{"activation": "swiglu", "norm_eps": 1e-05, "qk_norm": false, "parallel_block": false, "init": "normal", "grad_clip": 1.0, "schedule": "wsd", "decay_fraction": 1.0, "seq_len": 1024, "train_tokens": 110400000}
Each number is 500 + 25 x the weight over its row's rms, rounded and kept within 0 to 999. Layers, rows and columns count from 0. Numbers have three digits each. The size before them is the row's rms in percent of the matrix's.

# o: layer 3 attention output (transposed), 128x64, rms 0.136, rows 77-127, columns 32-63
# v: layer 3 attention value, 128x64, rms 0.152, rows 78-127, columns 32-63
# gate: layer 3 MLP gate, 192x64, rms 0.203, rows 0-22, columns 32-63
# up: layer 3 MLP up, 192x64, rms 0.193, rows 0-21, columns 32-63
# down: layer 3 MLP down (transposed), 192x64, rms 0.294, rows 0-21, columns 32-63
o77 087:507492500429530547522504466546509523446467469514476498493478512510481486517487480520534492511518
v78 101:516500506482537485515498524457562476513522490469512534516508483509483470521521473482516504507542
o78 114:495463523498505484508506503544458513499504466478518437482486536497515505483528512519532530506501
v79 107:491534523506491481498471493512520512510541565492446498490504443465484483469514563497531523483536
o79 101:476488509543453493502509520488504496511534465517491520471433484499465458489483488489470498493489
v80 102:511517494533541535497473477500501541534465520524492516493517482516530523498484449481428496504487
o80 086:482490521459520489492484521520546507500520517498477505524511491502484460509537534491574510477511
v81 108:476507442522510541485528526513483504488488491461522471453509471456483509548473492501520490520513
o81 088:456495496495550494499530504511529540489520482494499488528471503446487484487487498492482480543551
v82 094:546526467543526521505471495516515489466522464543506491509451520557494527540483445483491483497493
o82 087:464487498461518495500497468511546505538468492500501477528540565508520532475494519532523461461475
v83 102:505499525494472497483513474526491521522492498471548536504447510496525493499515481537552524515531
o83 095:506513514512522507481502484488496546465477547472494521530491519475499499507479514465529572511499
v84 111:483487516513477462528471531500516450500533477469481459462462482483498514497546560487510460524491
o84 109:510494479495476481492484492470508497506481537475441515488480475513457492483472453520467471506535
v85 116:502493503490490524539481517556498544504541524482453508493528495520510493509492499516544482522543
o85 108:516482496482526527512521498443464507483529490491486506529489502481499478515506515517449513541527
v86 100:479507485475502521487512519520494506507481452466493501490487498570491501566489456486518478476460
o86 089:510522479448536523494499495501454494522490550493531493496496527481497491504539519497508481520564
v87 104:505494464495493504485474480488523455532542475494487498505492486503519537511471507485524551473520
o87 104:482520500513464509492486486529518516473486509469503478476494506495525494506493507499501463445487
v88 107:533484502502534493470465491539506487511513486502501491505473499518479524488521517481519504487495
o88 114:501489494553493477493509493497514562510489514504491478505464529494489578476461498512493474469492
v89 112:489488483520550469509477535474537485490482511517480500495534479499475513479504503494484521472550
o89 103:468503537484507476474479472501526506456516467514527454461477515491488482480492494516521491499476
v90 099:493510521495526471515507513488516522553495521505499537498469489443495511489490455534469495467510
o90 126:465514487549489482470500569505558489459529484515499450478532508479476511483508508508526522463535
v91 112:483499514513511503497521481505427548499461492493494467490488457509512442519501536509507483529497
o91 114:559503490474457508535458502492487519512466539494503558507469504545507498496497493447497557516493
v92 106:518503468465499494487522496502451525473447483486498496496472489530523504528472533477528552525519
o92 117:526494503464538538540469507499494507520480549469519509517442503481491477520498474490485505514519
v93 127:494530494519529517453509526525470472534486462506492504501477477472503513487477460492495481473510
o93 100:455498483486497494508503515513534534435534486498519476511488516452443518534490496468533507478501
v94 109:504533479488479496531562495532461498508488490522516455481512520542539552535476493495498501506489
o94 112:505528486479521489559448508481507529503527512510499488544545492496484511468488514515476441497485
v95 101:498523499493553504466504514512508526495455500518530493458472482518469486476557505518470509476497
o95 081:475500492500509457505474492505494495482510474556482518511492513525494510418504507508494507537487
v96 101:506484541493510476498499490502540504504489455485516474474486490484520511505494495470508480472479
o96 097:501515478451472489502483478486453473470468514500526496473502498476461473510487523524508503459486
v97 099:472472529454545522492463463488496492520487470516517498553532508531491492464527531505462510491480
o97 110:535484497585479547481492506528486497488525493497497514460533472513544541461527510489537488503523
v98 107:493462500512482512524494501513500491498471503475498483483489481488548547490512455533454507526495
o98 095:508531507501504496442473497490512535465507498459497473509522498489492507495496474516535485495515
v99 118:518481558507521511473506484518509494483493517484535546510499515498463495530483484481478468493508
o99 149:518479460457484481545548489545504498477467448538503514503508472461519537460513504486511484460522
v100 114:477514489502433531487467491503477515509484534509475512529562459485492538482506492518460477495514
o100 108:546527481547502543447495521454555446501507486484521500487449503530526480536518537500499511501514
v101 111:489468529534489494513460496449491467474512529499478505524521503502492495486519544508555502500461
o101 100:532486525495495484469515508497496550521510457484550514499497481523519530543453453511507492487470
v102 115:450540481500529489528483443482483524494503483514505488501525513501495484476490555486474525532482
o102 137:515475553465468494488490478499475506493520484491476502467506503513523442473491516482481531488451
v103 104:491513505491502464487532525453530488549513475482501525545512538500497500496458434516481534490499
o103 096:453510511488492513490478461500497476464507492475532482466494482496507504502519523494520545487491
v104 093:494461469476493489568523534501497509494530500475493522498467515516490544466495457497538523529488
o104 117:491512527494523484513537524507502483473501524473494469498500550514496520573503470520502505541489
v105 107:466484487490528489512526506520474534534446474509525532547538524506498499529473467499491473499481
o105 116:541476497459565504503496504505515501467524486517522448490535528523533488501518520523491531493536
v106 091:534489481465499513489542515537507502490497490517521528469493458524532490476481479503516509487559
o106 107:502495509495501478564457480500512472440504552495477525529514506479531494499483517489505480523531
v107 105:517550543505444508490479481484512515465479490504473480493458494496455510522527522520534489523512
o107 100:500507471486484493485525525468480503510538520502534556514529476499477503484471475546479507474474
v108 098:489548496463486469501536486476502495468526457494492472486485517532506494540471505481518493516556
o108 118:487488479448493534509476506517502486532484548492487513509487494464498520447469470511460491510537
v109 115:535529492496474515512476524541532503500532492475505513504521482486515506487500433496483472476533
o109 087:483461464493480485492521504508506435500469494512517500500489485525527532503488539552456487491496
v110 104:525434465510497494526487517482473493505477483519497533536510519506498433470497532532487504507489
o110 112:543464537489503512511489490478505484477462489527487503468505513560534523574542486532497511495474
v111 098:489551490506503503509474472455546490546507490491483508518521495504503507519528521469476500473475
o111 119:469529547554502504470475491532514485504484512510506503469520501547482470483527566519511478513500
v112 112:488494535457506514503518564505484509490486463488452471513511479551500497497511478499503495515578
o112 129:511504484490528486519479535482472503445489533476531472504514486488539509462510491504491497540533
v113 111:442520486495521498517489521499493500515520513492490513458500477490516541538490501498503454485541
o113 123:525513498471501496503506509478554478430504527499494466494455493462468483472480505513447503509575
v114 104:517533532503513489500516487494487517473519508520497500512485488535484505514464537533526557512502
o114 123:490541500528484521464472472477514477526502501504530505500490493518469492471546491498520487492448
v115 105:492455515505505479481489519508510475460457496524538503486471491508481514486502505513507496493476
o115 092:489486466478513471498508532537530545461499483528484443477526516475512515535493458513492448498507
v116 104:491521486467509470515535520464481520481482463525450483499488514515486486522504525538496520514495
o116 107:514467501469550498508436492491503488503497522492491472449514508512486468502528501478450506540467
v117 112:485499490452516498515497506512450499525506489519506478521467476478503459496485539556518490446494
o117 104:503469490527467518468502513508531490451511496514532500457534477486466553501447500457513483505498
v118 116:483487490485519544487521491520508506515477459481500455499512491501543439476549514484461491493501
o118 118:521532523537521513443484480513447515494480505513495501532517543519471527491470494486527516533487
v119 098:495504475494512504517568504478495534486517448477532487459433518501524500467513424502471459529501
o119 111:470482514457507480495466507515537500479466540514470512520545561535496517490474516473494500541500
v120 111:510516453493524509508493494468489524500474480519531477502531510486488500505510537492503526516520
o120 092:493485510468500513475496450551502483486494476499484501482484496541482462499493527528476527531457
v121 101:468504494470482491511479520522477483508497486497485498471533477480505553489517528489521475457515
o121 094:514513479500463486521503518500454478436527485472491463481480473519511450495445518482451515487504
v122 091:459506496517504493502510528540445522494479531447539513508531515515510502482520464487517480553536
o122 099:536488501428507458523523467479507507475490499503523478521463493527542502487473481482485527519480
v123 113:497515531498487493496494507497488482497513469504532503520488549494516504549505436489505461476519
o123 114:485499472498526546526526539559501464496441527495533503567523494502488502500508530468523530470503
v124 112:504485528501536466518493535449471549504497501514521501470484481488508506525494512542546492516494
o124 124:519477485453510438540459499507528456494488524498499526470513490483472529495507478509456525512461
v125 107:476485487517530500495515494461497503504498445451479513470501498505513499471458470512482517465484
o125 113:477544550483478470442468513536498500478462538491531478488497525498514472484500496481489506477474
v126 115:500499501476452486489517501499466518494484517541522512488525471478520544497483496555515507498546
o126 096:496527462513530489504465502442532454492496514471506505483474468493552505523455511487480546522513
v127 098:512449487481495538484501525541461471475505516544490473515508520510525474507510531546537482519548
o127 111:561501476533545536531507474484525481489506493527500526572481490526506552498497472468477466520445
gate0 106:479474475500524516479497480540526481473490508512520486522496500479517531472535512484505524548514
up0 102:505502453510480488466518505512513533506478530455510483493538519537471529461503499530542519532539
down0 102:485482496483493469475439470473544501525501505495520442503495514505473491463494479500479484472481
gate1 108:546522459487468479480485479505522485506515516494519486523516482486486509505533461515558474503472
up1 098:473436473514533514540539526481506519477467514498488495504477510486514503503493524501482487488541
down1 091:514512500519518551500478509457512497462491479510443495509486558514495502532463507461489510496513
gate2 099:530499517463538522519507465516510476480505480489509563464490536520506545468471518516486501478486
up2 095:480516513498476507495467521463507493506492466521509503486532520502478515510494473493520546524522
down2 087:483466485510528464531505507486471503519516513474488524456572517485458492477459479507498504514505
gate3 111:524463538495487472475489488517541513520504480455502514515498519520482494545504500498469514477510
up3 118:487501473506452525557486486480513493529516460453481513499463478516507507492534509464481515499496
down3 107:446514504490518484482505525555512460544487475494519474502475499484493496440540513466510448502527
gate4 093:499523505519536473499505509513497525517477527418474497513544484524507509535524494482487507473494
up4 093:518469520434530501489484521512483510495528514540518500463503499480444514473440487527490509504503
down4 101:505514476493511461464502488557517489529452520498553489481519523472534497515517527475470497509477
gate5 094:526524479499498454484467453531472480480453482498489499484482504518490538499545491469495514507450
up5 108:463534506491504565483499450495562521474479540503527460517525484476533511522488511483487495479536
down5 093:524546458518522503531493511530518492489512496490501480490468519435515551471486545530461548468501
gate6 098:452503539507524448483512472498546472531510530470501517466491477501472439500459551528505483530501
up6 102:492500511530515447507504485493525500503464525538526481525516507462475489490470567518518526526514
down6 104:487515507481535480484506499513556513507479527525556500479499529475471471531467540528502523512500
gate7 113:488544477481520499471481460484518507515543469480511550533478509504515476493485514515487450566503
up7 101:513528518500475503510514522534489564456489522500507433519515527540489482518525547454491536486510
down7 088:484547514555501465522510496541498502495534519481481482515491505481500509476537491526475524482475
gate8 093:462521524509498519508496499510474495537506490508458471454566543540552485491517547516499492466513
up8 109:498498530477474500502499503499547476535531462506477517494533502520486526515536470466502511455452
down8 109:483458504506511496489503540521500455537499423511503491468487492528501533489523503492470523467463
gate9 129:459516494490522513507505480458520471504543494493497513487477516493501530511525539555512560540474
up9 111:507495459479528467480467493517520468510491494487507505467534484529515533521478501510467488513455
down9 102:496506473483512493482520539512494470496489522514509471460512536492467489514522488418514472499507
gate10 092:506493451493453504477508492447539507498474520478467515478544485495491508480506475556501463488478
up10 088:485502497523497494527497524487473534524509462539480487542527481475481470518455494490564506528481
down10 093:531480522483477462551503492507520514500518461535511504493506541473455495484527494503473503509459
gate11 105:533530507498490513498528530528491495550503515507548489475483512487509524499508488553493542520572
up11 098:493486482499500491483480451521501510515493460487533526499530518497551511476504505566500478514503
down11 107:479499533486475509530499501517512473484457512509496535508498407482459541474470469473469472495494
gate12 102:511522533480496448498500472498542526497477516482461501533491529508496514482485496494489510498478
up12 092:449502531532548461499500496484509521533551486503501497477502503489486483526521466508505517516462
down12 101:457505521500496483556492521495476515538545527513494514493439518536479513464496489533469521471510
gate13 089:481526565491531489520479474490477534521493529521461512533517508482520496490469457503504468560489
up13 097:519504500446499508530454521518479518519512517485487512474497540514504505507508456514488511516501
down13 101:506492517430505481524516475488503531519500489524455511472483480473477493507500493479511473545476
gate14 096:508474538455510431509508533512500514458571477509519502499537509529480491455538515487509486458469
up14 095:453499480463519456475489495473457500534479513511528504522474501515523484461529507506490525506530
down14 092:494494526499509482477491528566515512498552496488486501510535507501477501524492473533488465529480
gate15 096:529532507494492529511499495461458514454465513476465521470536479483471485496519493505489507482521
up15 101:496554488504480518515488514524492495519511484531510483504515530462529516503522472471511510496486
down15 109:531465514538485487460504512511495485481504519540496487484504491467499446416481521507496525474520
gate16 101:540517508486518489436524473460506527504496489512486489518494527500481537489502503477533521533526
up16 099:461511466479489511559493499543464485519498535477470489503488505478481489475512517498517469481483
down16 102:505495501499495492513521472445452484548493533481486493485502493504553505456480536484532469505497
gate17 109:488455535505477518483493494518515485546508520486481531523541529485474499481471460516458465519483
up17 102:532535482500512472548539496492547494526496527531462503534497516499477463495467509474541486501474
down17 100:497472501479511505474502519460456533537461481487470507482477507507485531492527489532498446554519
gate18 102:472513485473509525481517469461502469519524536485488482485505516453508502538450478512477511476504
up18 098:527503457484512478518518489512508507444487514528500506490457483547509527470498466478446490460533
down18 093:563512480495479512478511543532512488499476503496480539479509517510479463511554491527512467497521
gate19 095:499570522501527526528484449517498481497543467486505484496461504498525521498506542467508457469478
up19 088:463454545504528499480483527465506490531542475508531495509553492537502521477494500485543495455479
down19 091:498450456440503493515485536521488503495473501519515512456495486505496481468538473459474476524466
gate20 104:524518484505492471471507498550490524519513487486428497483534503502522491485516555493508538450482
up20 103:408532489501485537481536495495508493512513486492516484484464489473469538534501478513500488535506
down20 099:494525464512480538533498475475487485500489499488498512465498484493431498434491526514540502474463
gate21 097:496506515497513467551493487499463521518520504497430520478474515500520548511495544474495508495468
up21 116:534490499529523500491555516554535469505558484524497471464471519507489546523476494478510486537514
down21 126:540495518520512532513552492506507482528509472508467465445490511508502538528503520478503454555533
gate22 105:466499538488534492499518508475465466500535516478509490557527499479477480524496461512447518455477